{"n_layer": 9, "d_model": 160, "n_head": 5, "n_kv_head": 5, "head_dim": 32, "d_mlp": 640, "vocab_size": 8192, "activation": "gelu", "norm": "layernorm", "norm_place": "pre", "norm_eps": 1e-06, "positions": "rope", "rope_base": 7070.0, "rope_fraction": 0.5, "qk_norm": false, "attn_scale": 0.177, "bias": "none", "tie_embeddings": false, "parallel_block": true, "init": "normal", "init_std_qkv": 0.0507, "init_std_o": 0.0629, "init_std_up": 0.0725, "init_std_down": 0.0725, "optimizer": "soap_variant", "lr": 0.00955, "weight_decay": 0.0, "lr_head": 0.00743, "grad_clip": 1.0, "warmup_steps": 200, "schedule": "wsd", "decay_fraction": 1.0, "decay_shape": "sqrt", "final_lr_fraction": 0.1, "batch_tokens": 65536, "seq_len": 256, "doc_mask": true, "train_tokens": 289800000, "steps": 4422, "dataset": "wikipedia_en"}
Each number is 500 + 25 x the weight over the matrix's rms, rounded and kept within 0 to 999. Layers, rows and columns count from 0. Numbers have three digits each.

# layer 3 MLP down (transposed), 640x160, rms 0.0725, rows 374-417, columns 0-159
518494485485489480544507468493530472552482551464508486499478494485471506537444495544491479538497461500459501509513513459498509503501446487507516486511514506480521521537507493495463510477507473485543485506538488508542543472483504531510544513538502503480505519487479508522475498502494492495480532513512526488479514500495531475504491516526492548489479493510460524499496537475506457502467510481427520518508489517511469490498483502496505525463506458495475521491485515514500566505520486
493463532463500498466495509525501497537475454524528484501447546509540527455493522511510521497511501505485509534538474496467511464516453455505540496505500489478541512524478513501471505538508523482504482489516458525491535486481513477503501485511513483493489466499496515475516468492489529526504487484533503471488476498491479537470505487492489452505463486515502504503468502523531492492456449431471516503458526553539516521495517521505534486482490503458481487530520496463551500472507485
514416545498487542540528518460485445499483496538516518507489484468488485451519463573498481494524482468516543484536517504534558491532470470508489482543491494477470494509513489511543507514514527505514526514461490520484513509497480464515497595524483522517496515467474518528531510509512503507465480479544507542504495468507482495512479474450502551536503458489478497481506498541510481515439522530475488507548502509526484511515489524499476534426470561454516487497505474478506501451501477
490538522487508497462486513495504524496501460505449520448482482508489541548534475498494496517485530497523532569488510518550489498532520523512529536509525454494507525480494523500553499473483513512487530541495525481492485468510526517504460515551474513537496516500531475500492519490522518490506471507501510514475487491482534499497512517477505511508513487478531516493477492498463513463510473488497487484498538546523493494516487508469488506534479472513496461477461448493516522563521505
500494517489528485507482496495532481517425512553533509531486477522470463471536496494513558507471478477470511513427462428435511510479506499528504519474474501487536475433477480470473522504510476515545495505505440510477503521527497484534544531514428485486493485503518461530539513535475507535528523518489514435508523533495491518545454505448558531520517506518473502502501533541479541502506506532519444475499511498461460498470505458559487504515509522510479534473494511519533473445512490
471496536513485518461483487478512485513509473525494500507496496533487472484471470486540497512516509502503469517510476489520494514493490460515493460473531461474527501461478497500498503495520510519483453504458503524502500471499531481521537502480511496511512512508499483487519538511526473484517500534523486481491500473490486531532486482477492512443526506493507481503475500501511557501492516474474496491523534493514482502508494525497521496514495491470477519451514495497528492517472505
507494524450479502510511472513505548524565473512495495477482507482510574490502495511486476504506523496489538464480514476484522475542492511454484508525485485473487493478517518491499513531499527468490454537520471469518516553502523464472481488523477485524480469511504490491484503508521488515474526481464528465523494507475459487504514517510490538487495518471443471504520492476513495517523522493488499509536513559519424466483504506519526505522520543524456477458498544510517508547524529
468486487496503543514512542443486533485445474501542503512513496489517567493459535493459461476469487483511546441511511537541514555520507542483532483469437499505540482481510480474506531471525513513556552486496500510507519485483470482492513490480513545442519528477501492502514536464536540490521489507492548537435492510518513482487524516515523529490467542529484499505470507519535499467494496531509546492519485472542488497546503517524516481452456526547492480541514560452467527458505450
505477517482534487470484505464485496475521521467515524519541439487506433493507540474502541528520510518525427525479510498536554464511450453502490486522469501433513538489501530501490486486518491504562484510509532487473555531511491478536441523517518509509496469495490472537483514511507513564458515473540492522466490496481491479531476516499481454475476500504492521487494481489549513505525454512500502518485541505499486522501463507523469531502478531462446493510508497534519493491476514
484492518491508482456488475479483514475469509478492476492514499530494475510500505495481464498458492494509489490483457512485472527518522496507494516528523465549545494483495498463513490551529482475527542496489525463540477516477500511536495527460472479519522485449523519485508493483489495531524495496503501469481487477557506471502537458504502499516526537459512485469474488491498522498524521505486484470486527495464525528486497525469535520462498525444503496493500490476504487516512506
491547473532493503510523518499514485476508461483503523500505473485491496502506473509492486513516493480482495481517482492460512470516480517472467524523472529491489487479514518473505457472478506485516503503498487535483479464491504540500534472533499482474457487485515526520492486492498516543489492497480509503485473492501497529478489472508491494501489490479513503468521491439545513502497504517488493468511485489461500524462539506503531459499497491477484546511491507521557518497475502
486468469508463512524544464505474482530529445435516505450561501528444522558498465518533457542499530477509502435542540520546496485461520469506517468515495487499476574504479499497445488557522516494527483488543470494499493519485515495466513488502541463501525520516503524446483514499507469436531461504428540472537481543539523455516490454489479518492472488527512490517481540428504527483532509530521501495500515476486481472506508434488469516504488493532503474541502525548514473481487490
497470491496536520495489523558500527518462503494512507523485548451502526515515515518462484476508492432528487500509512502489489535514500517453456490516532501498516460506541497509508542494485526475482502505499468526524507513475523525539533476522487504491501489493507494505532489484509492490455467445480479494478478512493515487516472554476525523525495533517484471505505518508479510528509486516467514494514486510519485499504490516520483531481488507497497489485490536506459469488521501
488507526500479409543507488508557511517487463556475483536495491480502517474508495486484491503456516510534497498502541496518522490495484496549526490506538506542479461499487461493521500479513505472467457517473448506478497489530517519484456474542487498521508498530535585425468524492489502510508484509509520476504473470500489486401494487481459494542460508472497517499495448495522502514495476509514492493515505485481499535508524500446472542545494475525555498491497466476508511521501525
485500480480492507505472490494481475493507488471461505501489489487477473504501475457505508502498504503474531500497482493556450492496494503474483476506509514520482503506459519479506504486498511492498500517494486475542484535516490460469514491490500470507503488521523489479498486514493478502496518526540470512514498501484485498481531511498496488470510500528508478472505473504505494522495513504477473478522498518502483464497499478480536486522480499530487515488481528491505463499496494
512500528508495478544512449483525508535509489458503470562520445522458488514417515436445527485472451443518528488533506477525523504518544497478509488521464515503515525499489538492522477474522498485536456502468483482477528426509502506527506481532516507473532439484560524486478513480541485505538478521496514486475503472487486500524548511491507491476507494495482435497524478460549526453475504445533546501493486440466571546547515506499499537474527496503517511541457441523539551526488528
495500508492509485503533478510451490536519503474540540486513537492517488471496482535501531514509485506489461515459489495510507510505525516503512503540498528515527504516501551474485514499517474524566471520529467458510500479536512494517454492529514516559490508496466474532493490496529523520529520517518515490499513479474477512513477485468467484518493471487494497480468502509507521472478521514536515537490506508542490532451528501561523518490486482525499470485520527504488463546517520
488505509485462476485521503482489534496451514564532525462502478492486451511497501453506509464486498514549506490511523496491505462586529513524446551538504468486483460523493511506480499466509523512516501470493513463530437486468482483497544521475512458500524532517511487465500484550529503463522492440545510524500522480496501510542474488501483517499476492491505545490518537518493492538521536525506475472504444486506522497493495492533519507487526470542498527483510467484503495481489468
537496495504490516481575471484545501514553493546489478481502532516507492476496496485510501487509491457469501506476472488509478511446532493499485498497452511489463523496459514497536558487538509496530496491492509481481516485504459502501457500494530464514484481509494514500511494482509496533486524464578498511481489501505508470518454493487477486493531517515488518509493502528530497470474486512510504465485454504481504512480513522508500492517487482505462511495486533536502493501507484
517493500491541473452514466486513490487472486563496444534483517543473511514504527510499486473468499474492515543446465499552507514494476494495502477489492485521525470506520500520520467493536473493435483524506543511506523497549493477513494452509475506536516451483502512462509512489469521492525533458506491532476540480455518569466518499483510517487520508494499494526433484468538475512488530501499498526465508513501515509465500505489461547529498493528472504508559479486499515508454510
509545452525499497459498486534517521476490490474489517513514515502502497473502517496507527458522508470520510505521516529477457485473525505507461498452484504497478496500541497506464529487516497479493494488503499520491515480504491525455528476511484496492479528542491479529497474510501494519513495498506509460523500540519523489484519492550523512495481530487502495490501536500495487532469505482486522495507478485492492505512508464476477511521500474493495451497509484523523543458533514
510528476530478541529465548525516489491469528495495499527479501485519492551530475475491489527492494495511484481493477490497490486526493459479503482479520504481506467496550517522520537538478499471504505560505511537496492558497467482508506504487538529528541526486458476438494453509519488493501496474489488521534513464521534514497468532522461498490477510525524461465440494487482487537519526498556504442464488506475508479541485496536510431473482574497499492562510513483489515496478482
530522516533538479489459484520541498538503451475517551496525494480486487510508482515508513479489452496495522500529511470467524515476495487491469525495500464493523509505436502505492508524496521520521495484474502489499476489523483469555480453509472494506477494460517502516492524502532464513477533495484459513490462488497514516479521532509470485484507477487485501511462478508478467487486501538523512529493512540519476485523507441517487491497484466503471463474509535498462520519502502
500504500510466468528510497507489517508513464536464500509537537482513518517516469506475488473518511506496478518509523522515489542517465487536519500482498479494497480469494487467503517537525490517531517501450513498479478520490493516483476532508473477502566509525477520517518510465497542488510531490515478483470534472562517493493506521544485484494541462537522536519456448504481508522503529502513489508533516513520503521503523552497530516490503465510505546481497509506535539515519513
497510511492463486481466500460514551480531523520466513503471518499501497487479495513473526499499501518445503513501492516485501521494517452495512488494501488477482466492563500480495483545474512491505519473480521452548501498452505546492524528509488479462480500480495497518518507448505476505487485480506520465558508480501468466493523532482519483495494479501484459521513503482515528491501498508452501487524539473495549474500503513516522535511472508500451487545480489506511492518518468
491501499476505469500521514561483525445475484493559513493535516504501478479441524506510513535513487478515480502476518469460519533520490486513510485500578488494534493543483513450483546479479502489532547458481515491466498500509492506484473477478489489468504485500540515482539564496491461496506445485474487530461539525489505502513495448527484528534530517539522513521473495492490419525451488515494491499484470487503470502492486505515487530477512510510494500510518553528493490465462508
493528511497530503474526558490453500471497481518544455482509489528459485522525471493506564491494518526471520499474517506516485500541478512476486493500494509474506519512500447500496518471482484486541455515552505464497484489490476551469522491511494541543555491521498469480470506535449492476524527525549479458527464453483476490524522467502484484532501535469487502522532538520506460519492508499522525487462467516473500467464504547507549472519501478550472506509522522498468476501518520
557453491450508476495472522486497514517517512541515466529483497464496519479547551499467517539530514491497471536522506537487469520498507497506504529521480510468511532485451495501558525530507503498526538514477499551506537534486511499502488526553480467517544514486502514500487492478515561526487493489507486485482485449481495467494497488498550494492522520503493510502514528482505479516481512486478504518504538458484477529480495503463477513487475531507463537525488482509519473516521548
531558476527518478483496480493503474550497549528458510485453507528476500486503525445500491539517476531530517508468481500506491535561505538542531481474545504530523484512493446512519547503464504493588491520525520464492492481506516529499494511490491523492523498540535490466514471539528475496513489509553433508468513467485472442521520475462519517451447488488469536515534521495490477461494513532516508513511521475515462512445474485507515506522512478467509556517452500480441519524474511
503453514509508496525462526521516494467487530505537506534518458531520541520514517490466516532465568505491498507506524487482479528489472508508502520549479515539485517517456442500502513502483486487525444455543502518505513506446504474496442487479498500474495510523509481477522512521472494462539515487509520484527514506504494532474460482512518485488533481495518514471495500465478474513503492492502500512467503479446488485515548513492461507471495502520493537520477482481498543488471529
487473505524489485507457513482516484497510501502507510475524494490567516498486521512493511480491520514486483486488463495477543486513448484492461503475478480485495499477531500502466507478481476544514550526514496500540460493498507525500515462495469502449497499525458511484536487491491516524482473471500536520481479510509482497495488460502496511514519477453514522477489471479528519505496470482486490532498488506512487481499515484474442539539532469474472502506499505484506485538523495
477509533475494490489471484507460468504490478525506480477498484468527488494486511498507488509471468486475495518484499481508520490505456474479495469492522524490509489446520517481469486472518511502517541461476477476493493502464494496476500516490501483524501468494485509483504497516476508530478492508505515530467510507493484515513509512488486509485503519481498502506508516513497471500517477501495514491506489496498473502516508472471507509493504483495479511482496491539525511468492505
481526507525514501504478502489482509502506538519504514485509477506508480491499519512513507481515429501518503499494511480486526515478473474519488497512520498498497524499484472464478492454506499488493479466502468483487481543493473540515527528536511524493495508482473488523506487523528471496456527526513527517510469495516545531491511528521485493460514495480521522501461497480457529506518513470465482491482535520558483528516515503482492472477463482481479520484518502518497488496469475
484496496457527507493479515481499509486495485484511523489503480522496558492454484511503481510509500478448494526525472495460499493516495518499504473514508452490494515524488499516473522540469516524509484464510515503501553477462515466505499460523490481467520489517472518503484505487530520535507519503521481487491497490506502494522490478483496522478502483483516518514497469484501513497490531528524513498476489512548504522491480505525493473499501501514498499519503488455480533506476508
517496491557501543441518470496447481512544452477453494560466465485481543499490501507494465460541499559456524534521521528472525581488492529479535506482513503493467514523495509480489488482463499474491519474497527526458476551529471474475507532510502524514504525432492487550442513494516526499514489528490475469540522537456442473449479507502518529539462485523498516461490464498486503446503483488529435477474498485471493500507498444482488481542495532496495465409479533536518436538504460
450436480494506481522487518495505458485521470506466496467495497526479495504534503504518501474515502505527525439553507484491502565492506544507488476511564480466497515498523545553453527446532522537478489478535487473494513497483488494484505507514462507506442499469501490498527508534467441470554489507492490534497524525471502472511482469501505467522511534509526502481497517486513492458518497448499518504517489476503470514503467533513527508531482472497497491466557519498484516524510499
476467538518493518502484477505513514471502514527528546485508493457495499467521484519520457459488514481514511499522505498520508498492440498471474526553523464488495518481462488506501513467506498481503451512469475496470486474495487498468505500522488464484450481504524473522548506502519479503521512457486507464446521537449501514521482459522451521487483511490501505514468502548495504473486484504481496488538511515536484481502548484478476493518464541503511506504499499524465519503507487
463435488514563520475478510506534503532519504519494503473519501510579488531534491514516490461491436538448535553498522519500498471477470526488455563516494526508474568500507535547506494443504480539548487484485466493508470486513467537479549534508452477490495516496482479527490513504516492488458483511551506505542486523461485492508496493537547505506487513463512518497500528528489467471504494492484497503512487545509542523495535514472514488468452475506475505478452488519484518490527483
471484533522452469486492520515478506502511526527549497450481525498511517497501498505490499470546482447490496527514499545503455492529504496515528507539483467507543471524506515477474531520516502534442524526484489492486501482492532536518507501485481474503496505501549491500485527480477495500513522506518512488537478493488512567504520520489524445492483499542517476497496502508504503514531500507557468505520501533516478490484490485525527533533491505490519531500472509476521502514502546
533485477564518491512547493491458519492492470496485506514510501504486552535538528555473499487481459528503506517531526525477485519459546508502461514499533495503461429484536534513521502493518467486553519518498503519516478465452472507537512499521471501498470489551492480536462489476497486496483503501497478508536498500524440512476515499499473510476510503536487475466570482526500462479516503507535497548517508460522486460461481439488509467474493528453502457520566500514514514474460505
530473499512494455494495534497483543478537492485549513505493501487506510503505500501498487509486497495504464483488524498495513484466500496496510477476497470463532488469539467495487502481501489509502528489539476516462485492515536493479486489510515530507458547512506526476465501453481483499523491480536489519483492522456493520528502547505477472503501495500483497501494489481496485481481495506512499496532543484487514504474494511455499460488487488516488488515483516482511483539458508
494495475490456528489486506534464520476477507531519517490481487508493512494506530463486527564514474522501500495494467477493500518510505489534496523503490498537505478510474465525525487434479520496481511500509490449504496522503502503501486515502507540466500487511533481550522470502547492515506490507525505513490492489502468507523469522476511505459463485477519485472506509494544531472511466484458495525506485546477505491534526509504496525508503475486483499506477503507462452505471507
503500473447496503519481498468485488485534501508467511444510492502490544488585499492496454489534476512457519515486522484514463503506502492511511502480477483441517468500509473538528507503498485547499499521517484512540524502508473479532495506481514459509514486521503500490511507503466487483504466503499535484457534499556504490500513462459487483502502513503530534511461484468485471503512499493497486497491524493537477485503517448455465488499481537484535496473518496474545494520459481
466555492514453457508549516514484466497490528463495494505520487472509449501524525518411541458456485470494493530480461470560487487498478498524534457511480533514483458521491541493473491478505480489489504501527535516502487480510497550530466447504494520478513489476543498476501493459528511515489508536495512459481473507516542522479514488481505551433522506476513498508539455503543518479498477526503477474494484520552487500561506468481460515500501492495553534511491464538518528493513483
# layer 3 MLP up, 640x160, rms 0.0723, rows 375-418, columns 0-159
471507482518475486534496501471485505505490518495498534502484517510482488534514515473485537501495477471504492517457528497541493532552519551490487519486502491470465518515506509476487494468497460481521496502488522456500514489499494526509530526502492481519519511494482475503517525513484505526550494484524513520476504496497499481529503508474459467488503576519483545506527503477475512507518519536522506508532480487462514520548500446504480463524533506514501452511494493494465519519480480
489493509468440468545554503463538488512462499529506506503541489513495492526513505508485514532502506463503441512503498516494488551455489489513470469523551488504483470493476497488526460472494535480496497481505455519505476555485513478486506436496526483475499489501510488505526527528484487497516464505512501515511496506521489503492476520507508485514483492525491536479463496493549467502491514497529543511491545508433483474487504489507499520412510535540545475489484475465495500495496517
508540498501479497500501448506486483495497501508548507501480484549493492485507523511521520508527483531520520492512531500523495531496493455521501503474501553496513487524501493529478529505519497487491485486462481512476499530506518514470488525494457484497467479534466511520524526497471507552479504520504511451511502542526496508460447473500487462460514517509491481501543524512535465496531534508528508592481489520525502477515560498491518528524499488466483540504511563522524471507509542
520510437459523478517468533493484507457530460481499538494487474503502490477516475465531493507509539489453471511451503496494520515544463474496513524497490502546461519508430485489512520541506542501490526495502497503535516480526524507491497533509490487488496504531501459471531458468483513455468489513501468511509446471521502482511528473507452495542490509451526500499456488454501478501523533485523512489475496479480464496524531525462502519490522454480476523491549509484491509470527490
535482498516494476506520496479497502484513505504551474457471494507506527503466545494445434470499500510510490486516518495484459496505497503549499499526506505525500504510490492481543451500480507510496513524528481492475474522517479528490505509512491507483449495500520534497471484501534477495504538473487509514514504486543540503502492471504496480531465458512511511510521550492496459489483477468504454510496464512483521484506522483502469501495517537525546497530473476511482490466554550
522490490450523497451497486485495529491520531498488510478499517521500496494507467480523482478461504494541526525474475508508473518501532476485489514480550475539457478504526495471580501523487507521457493470495559488519481488512488498496482459513488513470510487455498500507515517459488487527513498502463521497551510510541485507542534527493522534544476532481527492511502482475481494536491493526503460498506523463521496492476516494490498526473500487522522476480491529519504461492476480
524514497499500484494524472504466503491487482502509493496467495536473498496496496497524531505485502488496520501498495504492489486557478557527482499461509492521481479510514424473487427507488499520516512441490509516512475531486521539480517509495460519480535525490496493479477461496526503515478485454523554498478483472480481528508543473490519487525499489508455509474529494446532475476458546500559510462539519486493495529534474468521500495506520507499502469509512510460507510500480466
448480466465537515485466490497515530531495536462469511455568459484543525520502491511488527496514487492466489510486525520477473535530404506466472549502440453533486498537488512498512477510504492488459529536492519501519541482518541499571530466477482472494516532503496458490511454476515500535489515481476512476492515501509502502480508469494552516530467485454506424460507521492490495483552488524468493540465497480463495484453475462544515536530498526544508502455534481500472436497591537
496503518529481545529468476501474509471512470502496488509490527499515541549505541467517500485490476481543495491489465493506559483486506477493497489474481455452506475494493486498506483442494502498476474502491474464508501485521489477454515546490493540490478521554514481506518520477493476472523472495531505547488503449470498484492481520512525466491499489490472541499507494456505459480478491529473495495545516513508550477545467465493458474516483506451464481494488502521493528514452516
472461529484485516470452472484492504516469514505516514520514522510506482519472524496479512531494502531492515511490510472526473475489489489460530486490533477492500541498482483506504561524473528475510476524508534493522544522516490472515496529501496552529532493498508473513490509454579521396547516501473507489536528478487494475456523506471480509513494506448493517494472494565474490522493503506450522511481484507530534509523481514515483538512483522542476465480542498485440482530525515
480499507521492476470463516525531508439476532471486480490545498483478499536514444511480512490496495528550496492507491518482520448504509524504538497543512444457471478510507501533550500506484485511534510482510503505462502495535524487554484515468470518523481507437469499515501487459496481513507523455493505500511448478464476479486530545513508561480469508558475467461521490421516532493506447517506594467470536500535492508489506471564496494498478459490536525468532505499484495508509475
510496538502481485469504488489466502475482505488537501500435517534467495493484487511500475521503487536522521497460518456506512508505523512503474503468498554485513523459423537501503469462500515533492479537484540511457481462500454481500430517512484496487528521511484460519476511488427477458540531499504424508508493466509489472489543483467511509461504495479519481473502500520505478452501467492488487506450485528468528468486488493487516510527536500463502505505489493493489526509480510
533453503547443514486471483511446487519504495445459483499549525567477470538497409483466496474452465496510468509479510531497535515493520519454525513510510439441495512520531497506462501482528474500501513516485511509519493538484467543487477493520499524476508493499461458459515519508516472480542493499481501467487503506503521456536521516512509500501509542507514454531468516475509537502510476484492506500430519461522520515496501488479458467519546496480519498497517503531527524493559503
495474465515497484482523504558504523498463518493520499474479514509513537460473518539535467520506476462524477488530494546459547461511512497549517541472487486507507496461543458497490493511534495501469509513511484546443523497491510500515525478527505531502521487515498508527526496507453518481521492507497518489469505528498496510484475502529489505483501495458491502549474504516491491493505476541456526549478477498511498509507486515471490496446521501511472484518483478489510541510516463
490480500480502435496518533521534554471469525480525501528495544490510518468525528490534509527490503493473505465504492521535483479500420521424512505458485480473459521462471469460473477506566550486484461484521477566486500476498508527502514485518505499485483469494531498501467514497472493487485480497492526483470461457526483495452527513468486479503500468477491480504507435470492502461545477463520507499508464502454458507537485556498517529490455539490548532475468465522503509496450475
531501497520466528466478457476544504496428514489480518520516492487450487521504524518507483501527530486512520475535493481532483457552491513516527557504492512470498551515484459542520504503471505494467536506510478540468473535441518549501493474480489528507500499492541517541508501489489489499524485495492509499517483500556475489472485520502530524491471483477476459489522488506506489478506531458495458486507480502508513467479492491472540496523511488491483536511505554462499496481509500
506520552491493513521470493489491540523442485500571494529507512544565517513451543541476502527492541529501491528465471516513474513481489517479526491439516469526448483488507461447502453526484516530475504556506520522464480500515499509512534482517459476502457466510467505524476491548453485508488498523500471466490533519534450517480509500547502467462470504460511487488506504501515471485478457520543545526494519480499502472500519476512487487493492497480512505512479517473539511461516548
485494484502477482513446491492494520533515501469481478515487539461518493505480491515540511501481491502511487457536515520491493490531453471500532475502504482499476466525470493523500469469551523520509515471497498543513538491521466460503480478498451506526518499491489471529483465500509496516522495475467469468519478480499472476478538451532494500495476504532492496493508491520528491506492484492499529536521491541506534507513497519516460468452456474494502477525457496484505524490490501
513522457464489511485504522533539503494454517482520490478488487506492512522517480513449461493495482459498480460508453479470484493475503516481461449493507518500527511498516505533476483453488530444546511471481473498503532499500500483504527546530518487533454465525500483484519477490482536491515472545543521501484530535485488495490527515500565499534505474504477470499526471491479422481479467508488477500499523461508461487495509529532517533475512492509551437451552472474491530486494482
527454556483517482518489492487484465483498517523508445474497470489519481526487490461539474501433512511514507495477462504515527476493509484472548491512517511472533501503439458467518484522488536483486485498470473482462490515477504485479503478510486522477505531463493508470480477511477476473504504493526479516513496431511485503496519488448472479490468519577470520514520487486477492455568514484503426476482454515501496517512511513479480473473462478494535509472466479512462446511457461
495492458424476460505515539505512487501491497469470502554518508498518488520454530460521494486471501556467516492524485504521502435493511535504519480478527484489493486501437461515495457502513510506505473497508479487472513470517502509478543497509449476444516523520508474499500485478501536480487467505492482491538495539503464486519485507502502503496531475474493513477451473472508501528513498515439542489486494547493527514500488478510555500521462527491509514467474508487532501480485493
475499529541463496484527470499466464512511471514506476495487499492476484443469476553504500485473476536505486517502495517489532472500485503530523502519502512547520496522550529480521501540524527534511482496517505516469503543471476463458521554504519499473529533479515498481501509471477490531520489501508498510475501486547472507512478454532501515536474542477472438548498499493522492540500505512490506447514476493493493494506482485445522470535519520495502514486513495547472510518473512
490455503501531497506539474563516496526505523482509456490528447523506503509491479524492508518498462517448545507527457529530501540497549493469497503514520467533521528509530524491484511484455451521489506494547530497514493484497489485518527476493545509483493482491543496507521513512503526515528516500514542519489489567497519500472532463467560509504476537534525474508529507475517584493466506525503494499509495505509514494503516469502487466526379520492544511534544509492448489500494503
495508487527520537505523471514488524556483505503511499505539479532526487551537492508508519509487498514552519477510500538463471509539491524492541512496530474471553538491476512475524471498483483478511519541506484518475491533515478473501510510492486556516521526508506520466478482532491476494519524462498476523489543517490498486473467498507509503470503475500482511534484487512494469545500480488491486495504470506504496524492498511490516531505544506519521497504528529523495537493453511
471458507470484514514529530464511525574451467512445519512494490484541453522476514480473560449466454497524499442452474560489532482506528519478461482468478501497566511499532456508479472460475526498465457543528476518508478463490494534488499527495480543439514470500499475495502526433521510529500517487528543534498477487483483508471480470528542529489496535561472461500490486489508507471490460482493485469512489542498516464465469439493486486492475517471508512504515491496468496511493493
487480516508454510473479504518537500493555477456498491501505503477518527497480565511519496507519470448505525492541517502472482475517543498469533559495500464494490507479489517524519528503527482530514495530520455491531531469506454503528485538491509522508481518559485506470493490554478489493549490507469509512495515409492515467453485519493496466510493508501467501506493495480504487486495521483502507476515491508515498516495492480483499494503464500522505493489513469487485460474483509
501530458472492532490522514442542479536515468467484482486501497530520490488522451509429513497480481532466495449475519495493548495495536489485483507484509467481542445539470503495477489470480476504509502519494500472512515471520519469503483493503576500510473485534536482497517501521496489477517472498473508493483508519502501503545497509483540484485515530508492499486472526490476506451507470493471518447506476491485440518515452481457478500525483508493500489506474448517462491524546495
521492501466515494493469494505511474536488525519487470469497554531492518480515479469490541510455524507492513516467509542544523472495553543486494477537488491458488501472505496465536529485501520505500524453488499492521511470504501507495483461521471544475482495463523460500494499498479485451518509501491523485505502498487521467515466504544490482519520519496475488541477513444540511520474533493526501481500503511479457504473520457458536504514460471499511498451506493495498473479497447
484530538539499496421537459517531478513496529510469488490515453499504466515489483505492509506494470489519459501490491475507526520507492465480471481468510468477524508510544512486488457508519540477522531516487464477497484559541465505487518475516491501523500503516501518498517478469486510442504493509500484494495513496517492462530512504512470537461511525516512482510491516552500562484499474551507442541497485473507470536476487479486545507546471534502515486486526524450518504488503475
483528497495471475508512472503523488480474520488442467503441498471444436508499443485479502495494478505506541479491508495474485495510512495497500465515483532519509560500477494494519518478491508468473456470515481501452507521469498465453500520501511461500475507493527549498489520472468457473504502502544468502449500473510504518516484502516472480462464530537476453574493471519505494468506466505491484469518490501472518503509503496477535497461463532517524510498462535482474473451482492
526474464526500515510553472468485541511478505492460538517512525547502520505521544495473520527544534514520533498508505501506470511469507511510521499519478516521504521555467489521558512506495495484453452534572484517505547514556531501485505507520492517501495539537511475512481510504501481472509532512459509476512491475486495506497505476468505529539499483490534508500541504510490497498491507467468515481501507526494534490511513541525498487509492451522515456489518501486518499500498523
485487523520486534539529485508498478493530473484492532558521478489471496522533514499494513510474500545502530529481498507503456529517531540492513520506529537522542503533479553525522467521456521512503524517488466494509491466508527485485457525481465487517493512511486513511482478521542515517566515519465496491492462526509491490503509531533501479507455498482529526529529505480531479529507497535492510549514472491462501456508528514489511469517526554541509496516510512514566530450463506
513488466520497510499509493507494474482474504494469477520477481466488496491549522518496474500496507487520458524468531484521495492498499470498515540484477539475532470489463479517508492455501531497504489491482515476437428529495516527473465526459561504539491493521535460510471517484475514486513519515488509519485488516462523517481515529508442488499459518538476472504498531540538463471492478465493462464493489513453505481484511483474497504501536474486493518497498525514539503497529488
527466487461487537514457488478462511525471489486481488454562480530551469484486489485482501532479505487521526508535493533496441509491503533516495517507538493512545522497522465501496503462475497487502524512493490514466548486496504514534486493482502508532483476507494526523496472522462486479469478498547518458514464525505489507506499514481526472514487523496451505485553460504522544518454507490473449479476486494522486522458459493509453477492446463483502485541541512432482486503521556
551509541520438472484478470516501467474459480520517494495458468539527504522475492534484503531462496464509472517500477541523513557488492547510525504435460516525519507483456526550537541465496485541493475468462511523518514445515518510484471497536487493506508525487508467511506468541487488492526456486452491509547497498499502497471512509514550478513508523529513499521527483508456478506518515487487479471495481464524530487492499488477552519462497495489485483480502550488518533501486472
510525470543509472518462473480476491507535445461503482486460493514494460502492530550485502488509467521520505472502509465531453489520505505501531515453419493498491502537511508507474455493520525523502482468494465500531494471505486515535454518510449480518481483506466456516512495534488498493499495481478509485495485468536485502494487462458486481539482495498445498508484492518501445526489519483492457528503455509462527491493490462493507480499488485515518480487487532531519508524484512
490488533517458514519531463519493533513475450475517525490502506497512446445522570557498499476513477509546554485544526470511544535439505463496558504487462529471474510455496497508513486487492570480563510477498473520484503497477458514479454504529479509517542500494496471595521495525466488543536498476475526470473484516513542465555519498503494532493477528512516536516490495495494419512486522440505483572491490514477506475472525485508472506517505491546502539496530510530522543534490526
503489485493492488525518520504527485486487507481543511495480488473459457498491515488487491513507505497449560486496513518490509479503527499492488510495519486493517525495485511473514525512491549468516511497494546489514526448478495488509540492507481486498481492488499536466496500518516481525517494491473460498517528556525517459499506509499468461506491523484508452508541516476460490459478497479519510493473490488489505523543487511490499515493454502476538500482523513504471518528515487
523499491489515528492512507488501474485475487517474487517510486503512492507533460524472499507449508486479454510502502521505538475522509482499469507498497519504499506459530501515513484533505498493485487497509457483465527485491492530463458514496554544491443481524552476491487533467517465482509487506537505517477490460487492464475491476493473489501489461533497490532407558493514513495497465428478474480519511484480485491491493523504513494523491546493480489475528505465516511527512471
489510522522495504468516525484497506532463496513515498477496470507469461515515548476517487540509482511496546511491529493539455477525501510491521499515528511538527480469514545535519494493484532520530518510481497474489548516522481507508496478485522477514500489515492497478488464478497568505488495525505495488485477480537478500506507488516449489489490493526488518520490519518549490470517544489521495496499469537495489520516494485514510498488512495534504524507488465491501500467536474
454475487539496506499497505530474496536520456504477520483547536465514472512479470490499481440485527470473458481468523512516513496498471495425515497485503463474474490531508459519495476554498477454523526508452469500483502496501507466465515502520521530466471497533484537515495487488482551517510504478476499538483493498498476494509503447485486482497501485496505471511465519517450501472504533479558485503505474520490495452493507515537516508493492535507527505532495497528507531477502484
500531493558449505517522452486498489478511446476480529531464532492494492513503498492506536517489499490489510497486479508491535473535497482504506524464523481489486496467479527502504505514497496462465548475505514488504507503460516501517475492495487488490504506496468500485517473483490449554524497511473512463486482529451500473532477516530509552453518513503487510480479533510459514519512468536510516485492498491485476511468509475557508524496541487523485545515529510491464522509472484
519542517533513531523517489516543504495489473532493531530512463509504503487513463459472499544494506472518507509530517499534518506510491485478516537500473495532493512493461493461517533473498519465495473489543457498500559545554463498480454479503513503507471534477476473484469507498563467497520506457500478539467500482495496480530488497473500476536479487517517492506501553501537492463513583504527422518538513491496474487502484506452507495489527457473512509469502508452461510505521493
494512478493523524502527479516504527487466548521530496515512456523512504459519477520479477515517497524477465472537520497521509496509482517458523529474524475495480540527479511473471476507487521464489569482529536505525511464517512497448541499485467515496501459421535464510520514443564443461519468481485519492498484500540482481479549491505437522562498459489506527499469532490503489504474511441513510474452499516501544498489496476476486517531494533503488499447515499518483528532492492